python train.py --n_layer=9 --d_model=512 --n_head=8 --n_kv_head=8 --head_dim=64 --d_mlp=2048 --vocab_size=41698 --activation="tanh_gelu" --norm="layernorm" --norm_place="pre" --norm_eps=1e-06 --positions="learned" --qk_norm=true --attn_scale=0.125 --bias="all" --tie_embeddings=true --parallel_block=false --init="uniform" --init_std_qkv=0.0182 --init_std_o=0.0 --init_std_up=0.0182 --init_std_down=0.0 --optimizer="muon_variant" --lr=0.0115 --beta1=0.95 --weight_decay=0.006 --lr_head=0.00332 --warmup_steps=0 --schedule="wsd" --decay_fraction=1.0 --decay_shape="linear" --final_lr_fraction=0.1 --batch_tokens=65536 --seq_len=2048 --doc_mask=true --train_tokens=711400000 --steps=10856 --dataset="wikipedia_en"
Each number is 128 + 32 x the weight over its row's rms, rounded and kept within 0 to 255. Layers, rows and columns count from 0. Numbers have three digits each. The size before them is the row's rms in percent of the matrix's.

# up: layer 6 MLP up, 2048x512, rms 0.173, rows 1033-1085, columns 256-383
# down: layer 6 MLP down (transposed), 2048x512, rms 0.0456, rows 1033-1084, columns 256-383
up1033 095:107115135194182134101098063143175155181127106142120105120182160168095137089189110082192156153108168096113106104098179089127102174152124141104171167152112099028120143072116099112101086080073112170150114179196164134130057145188132137088111207130116119136131108125135114177105182149158130125100130121098099161153154128144117171120163156185124164135154082105110129123102132162135119185109
down1033 101:148122112188092121154128219122144096146159093179138145153169139168133133112123115096184125136124089170158139157128109141111087086133194094132127099128092170089122090161101171116112108143100102153120171161141139187124114087108050051043062149130156151124166140112068117068088146197131085128193142123119143147160184117184087106077088183158124129118131148156196037165077135125120145155154
up1034 098:130132144129121083155134102084100104153116119133087094200116109123116139161134113149132165185136104153097138136108136117171106143188120092123121150101052126129078173090151110102125133081150138141160096182170137144141107105172119118120189162194107124142110178149048157073100178145148156122105133121142154096142113117125161116126116140161105114194084123132091110100128125180102162130134
down1034 099:160198097122105098127123172101085101114213127118114122132145141149146144099039187106150080047085124151148087112096079196127095158150176141079168176088104130127152186129114135129128152148111110106132117185137112169158109165148073104126113121125108110114155155063127104132045170124105148164122112184131126154154125138109161147064185130074178099178142126150149148133162113112163122128154
up1035 100:110181150182125120123124154147146159136164159149174100126149114131156110182124200065107119067108136080083139100177215166157165142148107115113086092152172147141109128128119102138124122150081094112090136156110138135130075152137150082105141166124111106131142212130141137155190097089186099122192159108169152162138080120148066116133153152114113139138123070112012122096116119150156133111098
down1035 100:150129186180127100078091154158155137057114128154136117159101180141129103120078149094106142098107122133125169131101207130162137190095146084103116138102143098203099144136133114114128148125109075120142187136133159110118111159113143104146154123138142148130152166127143132095181072112128052075193104096141115130134088113112090146076152143146113139085128140167074160137192100112098121106164
up1036 092:145172126072192094096146136130099059145121098214129134142122125108111117063087136124112138109094122141124159113139097162087101100116204134103118137113118102134117101123116075091178167084127120095152123135114111177144149076104158102117135119174121174150152174161119138118158121114138102081097085160107125132073134147096160171112086131092123170153167137055134168140160164180175159106149
down1036 094:103143178119129090157112054139101135118101148079164107131152096164196116087148111150153091191185156126197112089139132152168154167107110160135119118162142141123134146113134177134115144066124159129084157190129149121115124139091087126147122167096165147099167093051188145123120116152209123165158086110144142159191179096074154154111117229166128094153152125233115180103141073124121098137156
up1037 099:113177113114093163102146089076141118072101140143127074177099121153069158178147123125149132154133073113098168137125119153128113096123142187112114048106116144134085122151097111077115163171107124166186152064133036075115165120125149138140142130111105154125112140115217118121068143139125048110133096125155098124107141128132107173163103187134128163131135189210152109122181137138122169217147
down1037 103:139090198121142095115184146155158081213080108151092134102136155199103059116146125096119162118124127121103120085131216127094142097115159157110075197176117135148102153093160130157127029138151138128178119138125039164179193085123121109118129202129153124131093128096078134186145141134124192140141109064140155130129139099141083180147090154115186130113139144157159176130141104119166156105093
up1038 108:171129111117080153113085214156171132165140143096099137116156072160182124119142125104097157103061101126131098097142152127130091118083115135061124097128098188108115131173116091093130178140113105115117073190144094091150110149140162101123092131133119169045168105117178160143139078163170165181147118115161065124167121111167093146178185106144080100046062121158107091055102146179179071102099
down1038 105:149108111135086141090146135152071130116111092074131108082158110146164141120111121112110093094124129159113060136146167098106104156148055085071098072125153096108118106147104074153166102139154123095172123102087125112163061130155150100170177119109142134142122159099121096102140185117121102118103136214100129185152101084157121186071172123124120150127126155063074132107132159150161125162147
up1039 108:133073156072126089153172113134119099112125149105164191122155117159076113135101142115179116201150148163142207119168086120136177158150097155113188167150139139134132122173111134129165124159146081150136103108162116114127165109195117107144130082192101138086137065205087172150157144156154142150164106149152104156155106129133158182143141129138100110210184166127106172090076132156116099173096
down1039 113:142146183187161103163114162187166188126121112133100178126139125103126074182133101154164058149122145137135129119176107167077104126107117106125186152151120115134070158098115152175142141146140119137133169162114130110075139095127133098134111171188166140127150117111072133141112177111092126103160098177118074125160040104109140112104070152194124171192156105126133195131144184095114151089167
up1040 119:123170092058132222188125088161139114067122118148149091144117109075140124141082132125132127103182159125115150158134157107178105104109129152110082150151159081172140122086140063137091182136050134141110120117147167161203159206126158130130112119107145171141111053132120095164093154172129098098088110116159100126118123168201128106099195130164135156136111136115152129165102128147124178106106
down1040 117:130142079114114176099109162047077137094122201156141116130132160119069129145161088180139139073076089157141099145110113127188150143077107146094105168094155073118190140149077115146116127146124115112091140108113137102087105135153103124132126163098175145146102157083091091098131159174113111110087124135097085093102120156105064163089172139122123153130154148167144175127147113134080132125153
up1041 094:155148129102136145126157081131164138124123185140092115175131101121083136110124126171105131130157081121137074130157089103101114149136157097096108146140181135169125147166106139144132071170134105125179145106116146139139139158112098148115162135154086143126184112139121131171125126126134133132182063111143118213150099139128146114080077110138137120074094161135153134193120128131130137127120
down1041 097:092140144171146143137129094145169114158185156154069118182153155070068081169078115120150103151151168159065139139110144120175118097133129130100104101109145165126208143108103167192103110148139097152148145071133080136107131156074109087074152147126161151108118137117154119114095144108137150154124077176159132120120103112148135132102126124129137108099164156120119133123097143092123186076077
up1042 098:135169155121149167140197079069158166141066220134095120165073152139159133147066139168168151135116064125093114107168177141102180102152061103204189139092115125145125099081104144114088159067112164098101152203128135149137096148155133114136113145094128141080137105130192110088154170126098091068145092132183201099108146112078134156167055132093131113139103088152092093122115134159132175141124
down1042 099:125128124110146115063172165148186109157183090138160127159164123142152110106160138098080115110090088181107124123106105205177123159135122130052168192109135122166075180135119136087118121146128115115151146120121106110076110116180138125135147086129124108077165097149132131163146130083158127128115131176091123093148154107067127132104167122103138134095145145079147145121175124124157136162149
up1043 100:106129133090121098158130118099105107186164074141065106093106130148149099101157135134142138147133182060105165156144107117160098086089087123123092167147112088137178163102129154173074117169182125113129117092132139128141129110121114070161116147094088118141131151117113162147101143046111098160158173125101122100141132152126151079113115114155080163080117158117108131156089167151177149163157
down1043 098:127177145119153083126176063101096132059126141107105101132088172124177165180147199147115104090111087114121116133081145147119154135137161125109096155070092117121154152160049130103078128164123121189093146070135101162091139139144109131174135162082145181186129137146091074120136128112091138126116095158141146110132106146084187099147115190098174082132127112079136139144152075153090161086103
up1044 101:110141143054130139181103161140106150183123192127121100193120125111116147086175145148113172128103163173124137058077105069171118124145186117113128142021145169175133104154101032146112155158126089131104159126138083183112097088174171111160150111131113086113136152136111200175070111110124148136084164164133157144096118130138126087100099138151144102171134131124107136080109132140113086092133
down1044 102:081086076115109146132106084120051135141135126180116091124122138132159255173083071135087145199144088093099158137118152119121129094076166139182067117246143154153116138130150163105050162104098150120104165140111082086122098132118128174103132088136134134143125113140081114153173087129145126130189118143147113096110110139119106164105087153186090105142169134152127080100048098102101115090154
up1045 097:100097191079094123078180171152164133070107225155057063101091145098091099148104140080161081171135168111164043112135079121170097112130129134109091124106155120125112127130149169121166194135144148127150125121184093179205113158148125087165095205147149159189074107091154080159166142103156146130138129126108096089025077137130136111072121177093139097112116149105124156216131150119165114179098
down1045 097:136081142162134171146126180117143088072160094119145132066155210138175189112179147108141139143121159126145099157145116179141141154164127147122174131117100135177117128145154152153093085147099177179134071137134095112126138160121164072146146171113104124167159104154061085081088154124098116133124116188149099127129091097077155175171115159074137139078131098089121152131177163148140118130134
up1046 099:122113155148101096153153147163143131087113087103149175122051116175117151121108101138120122098115147102134128111140124113134128116131131115080095201105142100139089109099208062116101108074108091112137129091126142127106094103141122151151111122135143105159193115149140133157108162116118167149172141176159095055135164150145163056151119132111126129113133160153085100145148104174149170092136
down1046 095:139112116239193119117151168199129139143140081097140111118142204121129105122098127140118135103124135129127161129121170095062102112118074097149138113092109130150098137082141138140098162149171162171142170118073098097105148082196181107092154165147163148099122097132169155137096143046212086121090094132066122092132127129091132133057128136182176183083123128118138163038164149054089135146120
up1047 099:130109134092233094118123116125120188077113111170164173149092156175020111134134153132139118107099136188098145118180037077082074104153126147136149134179139130094199119123132146132149139148093109158103080038056118120162099138119129171118058084159112146138121179095100092141124205079166124085153148075122194132097118180116104148150080086117101098103105121111085126151113115100090122130168
down1047 104:179180133056159112197109157116148137143119144200172085089170214157128133172199124114167090112127099101131103119130196143083115113123059127091076153148102146060146143099132139128082149181092141187136125108207100123141135136178089145127158122125131117126141057123104138150123147093093139114109109126104114151133125134115150136123154114101126124155152127192156182121208112158149131130084
up1048 102:064167140081121201207102126197137115131110146086166090126123153126111120151095152127109140165175139121132143123169062124088153182158108163145117075146101126202145080126118039145180159126125167070086117200093156159136171091103146090154127160140072133150122088075126148185124100111168114156150140137147114100147143120125144151137168151113170097184146132076126114092054120149171119104168
down1048 102:179150125117123167127155068108136071103181063114128095183065138098090144163104087142114143169096063125109050121154077090087127101111197172093119161132130089091140086158129109106069180124151170120097123139170104060079126071096117121125130167158122116140149097070139127129137140078107130138139173172094121112177087079135096140106065143111170132174153164179092179084139094130156138135170
up1049 093:147135127131107110179125114131171140144089144141110137085098087132139131093110111153147095106059175159117167162133122165137128157130107096186113150090105185089143111133114134113098120114118170117158147148140110112112082135143111148144113126109137156227078095094140080144181088083138133107175161144106137115117131083150131096061090134141119132107171087094095132170170188129100121119108
down1049 091:145130054096100149086122120159142141138158161146059164117126146103192153101074202108142164134105134119135111138067094168140115139153172075129165060085124108128154108142133125077102139159155067098069187131129148156162145121107134163049089173091157068138158158138132138043141107115153135104078108131160101131102122118165139092142091123106146152163105145158115150089098067124182160111142
up1050 094:160070121140140120169105104103140091180157130211082107111118151121147123087198122096178125132041065163125144096132118173148134089143123136173126155108125171084122071134098105126117208058091176045107083100137088139151199093133090091136146173091134078117133142168167181100146109119102146162137067067116179073124139124172087150127168186103133165113112114120125148115153150149077138083125
down1050 103:151102091168146042136102151143157101120126145144084177102139161099117119133140127103141128094093130138114071149119108133164117092117107129091094157130092125138131082088110090067152132122081153100141097112112127119169134101117071125200082133083188109116191142106168165160202136135110124131136150134116128165180190172085093100162119098159086167141148136136207110108089190156131136129160
up1051 102:115127124104093188136160135111156127099134150091168139132142122131092123173163147055171038150137084151234141101078145113172116124102130124096109135087104145103127096182093122129118157108098141111154091122048084115141129105124145165118135161124203090119146083129138083093136113181124110199094152120152128124100132174159130142093126109163192134107132133168149184102063126106163113144086
down1051 101:125079169129132102191077087167082142089092189107105076156156151088103143170087160146071157105141111157135142135119050118083201131089110177119150142142120149136153140122100133190094068164109112034123064171111134086103130096111128121137141138190105170150117149116153155157176132106150142145131145160172115117166161143162152161101140139135177146124154078143117164104103084131177030099165
up1052 107:057064127094063125114154145116177078142104147132139165121111146134123149173154111116129116198135104168103156129114113185129114072089021134120145155162162182110136142135165128164100131105158134203136152091137127135074151152115106144124096153146150117136161093099090131126096142067126143143089102165188168103158179125089186139158150147114113094130152108108078105119131079079132149136122
down1052 104:144091124184075080103124124122084118097148162101114102173143148163085127119113124195157126133103167076149081160098087133137079092166185094159154142118027070114135108135134108119128096092115095121103119142124127096097074173145166109165166146154172112163183152083150159146155135151166130137133134098156131082079125114168156090123151139127100107098170135136132071108110099152119106179160
up1053 097:073117083122089119147123133137119112134114163142093163112130131069135116105202161126111097107144095136087201094151159149126154175117120109113099061148166199133225150149128190131149189154121146109094127118130069126099124107102105127114108191117104094122071204150151105159167097142136148142154099104194101095084165154176105103135149136133181138084119055122107137172121084145085121148123
down1053 095:144107171135139134199153117133118183038150121132201113161182114124161159171188143158078084157134185110090158149174112119149138115147127156127107188101099123069128117150197130139122095140108126106139065136153116053099064077163124143151078143078156084093106111095198186166134138092105145125171108112119135076118175166167093084189108097103156079156134164106101118192091111112146148133164
up1054 095:167111181116092126187105102108116155157134179097063128131081148192142175196183169190138151099054074165054128098116166155140121124104132099158151106146098144147159072132090143126117149153103157104101144106094093102091141142123130165130155159135151113175189192107175114126145134154068159138119181172153088113119144081121101209119162118128129178114146126144128119138113218125039098131142
down1054 097:105096186116114151181176122118128139130143122101134145079113090163118142106093094098174107098144200161170193168114094109113101107161135132123106060032123150086177119152088145092167122196137109080138074082108094110123129172092139147146108149148132126099121135128145157063154134149151093092113164044167120092174126058135187114118137143174140121085121099157090100160094122107110174164190
up1055 106:170135115164165173122134083136168111142054117126117125054107073147117164116171064077149086132170103166141145102101113111196107053112073149169175135112134113103133118159136107077129181107106145131111102139155149175128176139157184110108076137190148121068149126179163141125151127171155123180096055154114127104082117100182113144121124154116121150114106047169095122128159172140100187143118
down1055 102:129190172074140115129085123101124135143135138077141181071127147119124138136155115126104116160132073156119151128192141105199143158124167099131114085057157136110184094116172137116141142082206116109165122123124041171163144096186139147102163132153135115076136138162199173151115111121115114162150113122127162121149125108164105181130128124137106128093136072174159148137122187154106123124134
up1056 098:154072094208132201144138110143137143196133100172124149131083110179104102175155110136193144093107122134133122106126151155154088196139165137113138116100067081109090091108115117108141165132136131153152098121037157141174176094122135137146131121144080151159073115124171150123148135110131121128148112160118131153145123135081128143132234098117172085148089117112084121094140108164173117129088
down1056 100:156150095194087128145140117159172144096130103134149149108114110083090082158107099117186128152155115151143108070083122172144084117134138120116092166108209112136119132087155147104168166092140129184138110172074100129115120102132151166142180111116101114102141091170091133079065124154118046139195163096190167190132170138140150106116157108110149096179122188080120140161204110094163146167132
up1057 099:136119114153129121106083085158140131093139083188112133142141179120139142162173103110160121080188154118142133092137173099127126125129142150138137146093162164148177030140106154137054178093104082175143133149113168146112143149173092139129143146178132113122082142158123139115100086096134148136153140137115105136134100184106149096137126148183128094135135081141098097107150122136143109147213
down1057 098:141068125142128093118124172116158142168125072163162136052074118164092172144163150074098126111076131167074076180116118155134184128176083136133042181113115137155156097125131120169104178154093139083150115100151148166124117140112127087136117205158120164098141148106188146096181086160113172144167135131162140154148100109143151105115125140126137151101141097156134145109086168145151122159155
up1058 089:127197104108209090125131175164073152141153082085123145074151140154089169123152167082085094129158122073142170117158164167126143118076126111176150084017118104201140135131126161141102131157137133105145095120107186125142123125180076095107154119126156097175127154172181095123185181182155147142130148142062091126114128104148108119178117137117139100091116098094135134158082180207127119142142
down1058 092:126107144108131094087112151114119188132133164150147162109081135129135082127121060160124120075145124160154111152084125086157186151069129187137179085231079098115149174112116109129110070124098148149076052127135126073092151159125121153166136117171092169099081074103096115093127145179146153164179117159173151125119084118098199191116095168130099099119139138083093167164114071183119126105157
up1059 095:090090127134035083143148163068125111133075172140134249052147170145081138127122212100191119129156168157068121132097126087135094098113126081130114112116160089082119108106102127081130073144160185136119110112217128098087164129122126155133189140120096149184106070175076016111082095117069092149140123117111189108138147083118139118095136118104141136077148117145101159089144112164101104144125
down1059 095:170074097084133128061128140131100075144089117122128160153120103167164080146151127094125152127147116145103118149132083113080122104124219162168161150068126148101168164189095094160138169133076134118118158177147184163156131111153162139193123159069145091129120166149110119106150141140123142138140173161175102107118092190114145090086104172039156118156075111146113080152126117086168104135133
up1060 092:128124170100134105120097132116164136152113117164123117107068132143150170158124151142126133085176172086159194154148120197141120208150173130125095132137081169119164154143210140195159182152168087108175193068159109144117165080091133099188130082141114107091053129160101078159115164104110162126129140134089092146126141138086186114104148155151140140084139064106157087128085126091135136156166
down1060 095:115106059149137226071139153080090098172135146135123195109126155158098183107135104108134119086115108128190145096131121139134142145135149112114145151129126100139187155156074094075140119141096134160086137110115089103122076163147068076117094144109124128180108129071173140125181147108147136085112129148200111162093117119111140119104112093135112111106135083133158150119105137182078146089146
up1061 100:104150125106169138169148045093171123115091154104162125107150217141149086192135099113132151181098191107103112152138111134140148138110083201110095134144094154123101157099128161142141155152162088138162124141196122148116106174118119121161145142061150109132054107145131190137136187155071129108102185083090113111116135218102152058097127199165172192179109078170142135220098148129086130129134
down1061 103:143131113132117159150108140090162176161159131179141145100126155194082106114135146123112184117122154161125074136119118148103134125090136125130112112141077101116098164132126151100078169139110106159120174183154115098147158101126147099152139081108164136137138089130159158098144184084136135153128117102087114026148060166078152140125138144158142166106149122132134089156173152124186122117140
up1062 094:182141139117120151188125074215153126113053198128103119121156103145181138123069129233136122190104158117184147160138096109101107147116166156091119118151111167124173124097159077173206099120170146151113139134155184137086098150070115146118135151196075066108106113125134059100101150085131147155161152126116155097089108123129154112114104098086147143113108080128150200121098126110164130189147
down1062 101:181090187086133118060080154146076175186173085124125121144142101090147121175178081127101063115096177149117115076139061169119134132129128076138142183107124090110099172130082117104142128116165167074199162142168121116096141120124129125164135122157108111069075158150100112117107131115106125119124121158167144086099085156124138207078149124109168141155145156160136081117099185149139184076140
up1063 101:159144100077133099157120131121115121147165067150111106146153147177124185107156096108095110187116118118070104121110150137086084079080200133120100109145072168157115109137116163198159090158136141156114136171144157101105039115123143092093070131118165071165104086132094154140086136143079180136150062147068190136131109144192126103122094125134116111140138119123136107102133137114121076137156
down1063 100:137160138142127167144096161135123176148129095148140128155111082112040143077105110165092096208103145090180122071119197090100094106134130174158089105125094132193153099140113128146167072154091111208156169100132150150153157099119153134166108133142120111191152132173092120188070152111173125109139138133140115126115071106166192175150155186115092073085139157133151196092076129147061106165163
up1064 097:161212154091083148117058109093131159073176129080043124156039138126085198116102111141177085152161088080132105172168057191133122074108135086136101105081104135109155102127130105083105117126168155105134124122104126143125048149173135113157180154160112177143144170135148143151144152162127170154133125144138119095163101157127170109140096150108128114134137072163208111117111148115128178162141
down1064 106:129120123101207081130107126160164085069074158137131176077154074167131142112169093118130157106108130112141155164154143104085170208084123201128098137166176184147136088084130131150157122115088124121194097156116139132117145070163184145079100182143153093078137160193119137116119097121144203129132122096126144148115070093078202104108145127143194147096109136115083102070180086151147137134152
up1065 105:093156139128180086125145125081118103165145130040122152124198119044123121132112038136111162112103164125120120146163076100079137173084108099120129078101086114140120120087133125139163087067133134059122129111116069129152101058136130166120121114114112118101080141214207147108196104110105138127133118169081123085134148075126090192116174105122163151102102135111146148094129161114110112126092
down1065 109:188115118083132157104155137154094135124137160139144129107164149124151091105075079113128143086109140163129154141068158173138065119152079106109148080160085158067119122086178110125076131088090174171140097106130127187094104123154153163181155174142178094085129115081182118143134175093115116083146128099189105133097117098104100111096141099117176169098145190143142136122194084101084202108145
up1066 125:103097135104127120158108140079092177121135121147119111110150097150141127096132115091117134124159125127093149181104135102115108096106112102103136111080134168050112156156152153125144078143125095063112120185159141077158088061092147154090115079133164094120088192145135105093149140039171097098134199126041109081148152100091180118125108077172084114092159128175153121141154214145184153115044
down1066 122:156121151094102123121129057137135101168093178139089094149190134151084048135092135111098187146133152087140103153172166154131161149084134167095132097103156146169122058115165076057180019085165140110082100126150095130150110101098165218141116062120138100144160124194138065120131162153118154096138105158075140074181081040091132119109066107131112202121136134129160106152165159175086169118147
up1067 098:166074137196130149126174085168136072144149122157161117177116147164072111104193139149131067133132090102106078158149107103165168132109160107089140139102145123141075104140167062066114202160144182149094124064168121161118106109112113119102125136189138134159142163093128127105117147079104159129115167138130132143105134145094156135100136146105112126089109142150096066082110180133100142152171
down1067 093:137181111177180139136148156131094143100135105114134142143096129166129118142109117130142071106114099120114090139171119095130058115134152133146152071107096169100100161125152105176159171078211142137135122186111101135163138111192140133153151075126139164159167134138174112086157146166194123114169114099140135138094150132112149129139156107147137146128169169157087146117118157116100118156136
up1068 096:090123144169139124119113104134140156177139107107118136141145132090127141111145155149174127123121132113203117168098109198078145147166137098111108093122121110143131097109175129103147107158124134163189165125087143079148028130053105156106163136120114134082194113186131149131080137098163115152167092155143120120189137173108163107187100125127077093146117137118113145132116136117132156170106
down1068 104:152152102118089127179133193070069128156143141133100076153167073097124141160120093056106113160139132132153035142108146140125082151106111161188147114115148162107164165183092104152138178150194131129107134119168092173078100123117129151093102151119143088141142134118129082091134139134102129164043117090114139092125182138114104172128169118151216073145109112116195157164099104169168129145135
up1069 107:144203197148154175127162215112056156108121146130134179119155113094133162116146181178097174141101117124123219118171126085121112203101131114106166130129097131113156130116092133159061127162088157159167179113093129173199135107139143131106161163067154126204130069104188065113117149146124131132141121130131119103200071111131157099151118087115133139127124111115067171103117170162164122128082
down1069 108:136165132136185116097073150182103175113063172090119113119164070132138153145109113100125155103126068136152170117105182141135096086150142085083158129091150222123136145165105113157075154124088118171137149126139132190173080194135142117104122105142094099152061127128167180033138133121115158152102121165153147113181122144141159113119089117112160159097172091148129150155124096166148127152099
up1070 100:128121158183111154166146175087098121135176126166088106089095151088142103125100118149137110119120111116092142086119098125152116083091159104075175167163099141103137016130145073171113164095110155103076100077093129062133047093165173182166059122131168149092133167128090154167088094139108150106135102124175180102128117139142102100112164176128082140111107103136143144097134115146103070123126
down1070 101:152140145132117118145129139167124095106123128130167130156157081090175115106174099079099177158123122143156097096071116061089071131148152183125125103094111080073145155149138143141089144098135129124119131102161129114082108162120161132135101122119068164156138140075143145118085096072094108157042090078111110138146093075088161129181103096163118092106092183140095011107119116107153147091141
up1071 101:176151155120182119169067112128205166188149162098153167100126103071170140115143087116152110091133123121098184168146083104133137129141109130124110081097160108146124099105127096148147121186117068092188138148108163125154171148156137171091140154119076115127165100118132094133146070128136091129147114198092082091152146094127110118152123115126158156083145156135070113127132107168141145131096
down1071 102:124144137243093103127132142131148171134143127085110115144144104185108096183118129101114145099137158122108054134126185123125188130155105152128166113110064071157147162121113131114105157156148151160076068134136103148130167159150085142143121187095188128151148105123159123180170190100150162128143114118089105109105101119079132115099130175208143099156135114113073130115082101125135139133191
up1072 098:187179080150136101035163158079130078147138132042054189165078059176114121150127155117151136147134197142157124173149122118137155178107133145128181103144126121078068140139134154046169117128160153127121158119087075078165133149023115150192175126092141145143114175114139148105145155143107102105101086141117147109113194082116155102144203213158183145111082149116111104136078108115044200110134
down1072 099:105184138155125105197128166130116125121118071119128075159163101171085178145167154146078132108179101127154176180104115091137159172136071132165105121119133149132104114137146093173153151131144152120109157127087129130143104135116110161107083106159119138121115153067140167106123098150121115156092042122130158128101167111113151100112159120154157169081114107199129095166158121097144106136122
up1073 092:125175123164123114127140127119105136142087128135082165146172043146126130141153173094154117134082165167130068085144144109154122089158142119100053080171114147108162090111127130103137174116104112122098115122126108102163095091073164109167128085142121134148068195113056135139202179123188155129105159147088134143085103089164110107123055138134084138124120094095108133095109188134143174139123
down1073 090:158139091161100143129150194156098051048145169115122153135124135100138166141105083127088186148144103135161182099132082126122100087178097123133156218097113073124149145192152159139132110120078129141139127102132189113152121190204075128131113162142161148118150174160131121097074127152118112102162141085148162122163106117129165094092177097103121095177113172074097127195170164099132130102140
up1074 102:190147116078144170114108072140120162128139140082126136061108160125109135161087071118093152095166106112098176106130108124181105162126122124099084090142171149145130120129140095111143179143163134184153071120134143158120123137122103132132164145188150132142183178190146102131071118122117140208139115148067137129198158114102160075166114117127125140112105155174106206104164097156167111141107
down1074 100:079177156119111084139147142075094142191137151192107091148094144150105075131095137196178112130106140067131107134173160147142118139138130123126053142083150126149105105146053112165123134083170163139117110174141132128129146105039156134104079157122126124144166123107114114161168171089191129092178127129106079110095127168132137075166139095178156137117135196159168063059221171174135151112117
up1075 107:161172119089127231122157075123138084109128093135129148100167119179083122018138124157176062195144114179081160163175156114126135207192143069163119112152165118122118129124164163106168143095133089091125207124138091196155098094080177147130110163071151138142150179154152125128151133124216100095127128095155080113128094218099155142142110166124146118135154182087114162133104114120158138168106
down1075 105:134159117151139129089180112130127069157164142098061156142107118178133163166166153061048113062132113126091142153156177059191049098090098178085178122130093151074163153127150100115148141164109115044158118133117159150064089132124174132142110095129106112136135127141117138142139155148104141113128112145186174105122098083119043174133124122111083149159145120061196137146142153124154114147121
up1076 099:094103125104077128123064173163135114199092109153118119108127160119090120120111203151065120140089159087091115167099185086106086117124137145113064155115104125114157148107107101069119155154164176115126102065124131112151101077136141130116127135151039069150157132130120107154171132130145150124136086210141126185100172096153095145101139134103096185101108109126198120183189126179166170106102
down1076 096:137143137188130141061070109145122085176115087125135084165115131095128120167147155038142109151125101166103166111190080149210151103170143242158096186098096120112150121138089116154097113152106120108178135112177094122169172111140133136156196177132154132144133144125136095108139105147055120124150171156134138110142132113133149134112131109154148124121123157169131122132150114162084147075121
up1077 101:114152113104129083094118147148110131156146158130142086043114089112106099148159115118114150105072139137112060130135095151144147120150129113103074060138133072163096066169174162125094159131119097083168076115039203077093175171120142166173162123093100125101141219112148132157081124180133129128134126124157116169153109116104127165102101173157160092134166120110094139101143150152195152090129
down1077 101:083145150068145122083109070119081110140119177124104148130100157104108135120096035151144154088075177080167152118183127147136140115146165122034122159081101210142085145111117091098171092114122149161131137085149155120108119161128137130153150141108086182136173141135098177142107080174159152104128094158127164144147097159121121128149150161120077108156148109093072094118125130133170133164144
up1078 110:111152183155120120131149124116160172114117131138191130145146144130060101092106082108131079054192152159084114096121196074164147116052100124074129072111139083133142082132135126127093158126144104036133120170156108138132141090074100148118088098135091161137139134136120164142162143139101146148136151164142130164148135118123118144111153136127149161103141132076078109109150182120054132068071
down1078 104:172159126143121107156164125129160133128138183115146163104153071091107117041134134054147149081090119147147140136144098089108140162156087143095135198115148141173134113164118164064109155188183107114134112092176116132156124114135122118164110081157116138140167146139053169115081130139149183150113123231161160155069129086142106111122122158059099110108162127125038172088113185122119110144134
up1079 099:131160132151080115091112169133096068128132140133134153096080131105123116204093095135150115128169158115134109154158129151136098120161130115152164119131219093134150175143143112138176113141123161086148088176135094144148159096169142150150162072080032173150111122076147155172135085122061117110153078133142160158115117038145086110137104126134128085161167122126128135138132128150170112108141
down1079 094:195089140082038121103160117149149143141139150100133152131126167163153130119090147203184153109113110158211075113096168147087086120114147111191137160144167170084073161155125187090096095118165128173123118109153138082097088098124126060203146155103135123077114111081126108171150142071126115117152104152129131103179089113145133139100112138120202151137085114136156155141126154193146145112088
up1080 097:107156068107122062120138159080134165121111172123180191167107134092191127141104110093113141154183137128109122116142127115114058064043116139105114122143180177115097193106173133138054112134135107160058079216181183119153069199135089173125106144172156159142130107090099124145174097073118158089174080114139186122111091100165129085105118147145164098118148071082099112124152116155135139142121
down1080 095:136120124121226167129149153139110100145077152138092134130134122136159136128153139127116104139075147076156102165184106089100113162104134126128132115128156209185109114144094072112118156137139124126062124053131140165159087122099115135119033114127092097102149130113133152038159145146161138150120132124085165101112090058137166216100188093108156144134107038114114107205145134098098132150133
up1081 097:087161117124130134175129160125162113158109199085140166081113178100113097168147141081147139111120079089126155120181157119163138084172132088094195082179136105151150143152162072164151143126130115123149090134150124099060094081119078118195112146171106123111101104107048170152139136144138094134171081107151174136177161181140100139127127086119198130134163079115070187150145190119179107106108
down1081 101:096162134152180121147094143197136122134145175114124096088156081084103084182108114133162114104144152075183137180104065097100096132124123143165179073120165114114127104127135087169135177166129115104133141058153139107044119138099188068155077145158092111123119138051117127072133134135104156175142141192178140145114111130117068111148111103093167129035112168164155123170147143147156123138090
up1082 090:104088142155160160131104176107152169102137155254073102142100145149169175136180137156157095106082119095124152125077132153182148130080089145017132116174126092083100147123165137194104126102093148099090138133124069155163162154115134117171152091147115131118128132146111138179079069134188104194135126137106149169128132089144048130178157111142100082126120112091120134093108131167148126123160
down1082 089:154145111125135114150076134122157077056159148136118120095140100101142140205129181100156136119162189167102130126171107103094092081132140144042096093076180136126206166096159139127119164095130109139130078201109112088174120176189094161176081115109123163146106187144123120184098184121100132109067123150204079094151114180103070106132132100124148055155165108107155142131080128200139128108101
up1083 103:116101156169186104108104078146061094092172158156064101152088126184188094080163077094133104122135168129135184143140129156113167107167103164166179084107162095125143061156126139129191134112162179141151153153075128107143107138131125146109121099108199115106091118157176105116164102098101102125089121110151134141187096108118178123137133174145137117126132138130080124161103102148129095134151
down1083 105:201153111125148087074114071083140100149098095134155123155087104160180143160149109141149139108089129204124099132094156193130172094135095145121130114177055190163091123130178087134153120133155101159146112103132097137104177158115145111102151113087142080150095119105167122128003128117162111153119175146170151128156148106173159109149095200090149100149112119116140100164088157093158131177169
up1084 105:166137155076185110156135105121057112156233125170151158161155130126109155122104129108112163106080107115091178173120064158132088086195122107093180141118100129140137095101152116116092159134144108144150102160129098133105123093163137083167191164133109169103088089178094059163146106115143116129155023183114185124109113157167164113178149163106062161089189115063084160111100163131065122124105
down1084 110:110122121123180155144113129125116127161084111146150196139140196101153101183085157160080154102142123065121111139188098132167150099115101143127131172069149111117101128148134125118158225141099113077100142124151118083138154120081169141144086124072128144052125162088165079135141172118136114082135118099103176146124144119131134146099098118168074068136142146109124150137154127146140126145138
up1085 106:151081135163105107130141069148152127124127097129154149066157098130126122159113101151107116082140094149145176132136154122145129090096152100116159186103113137134150137113101068066128118151079153121140189174148103147128084108141109166127143139120138123160162125098122156174112096157150146076115110202158138125099099152085129134133108110161139211099113095187114130147168145158164189155172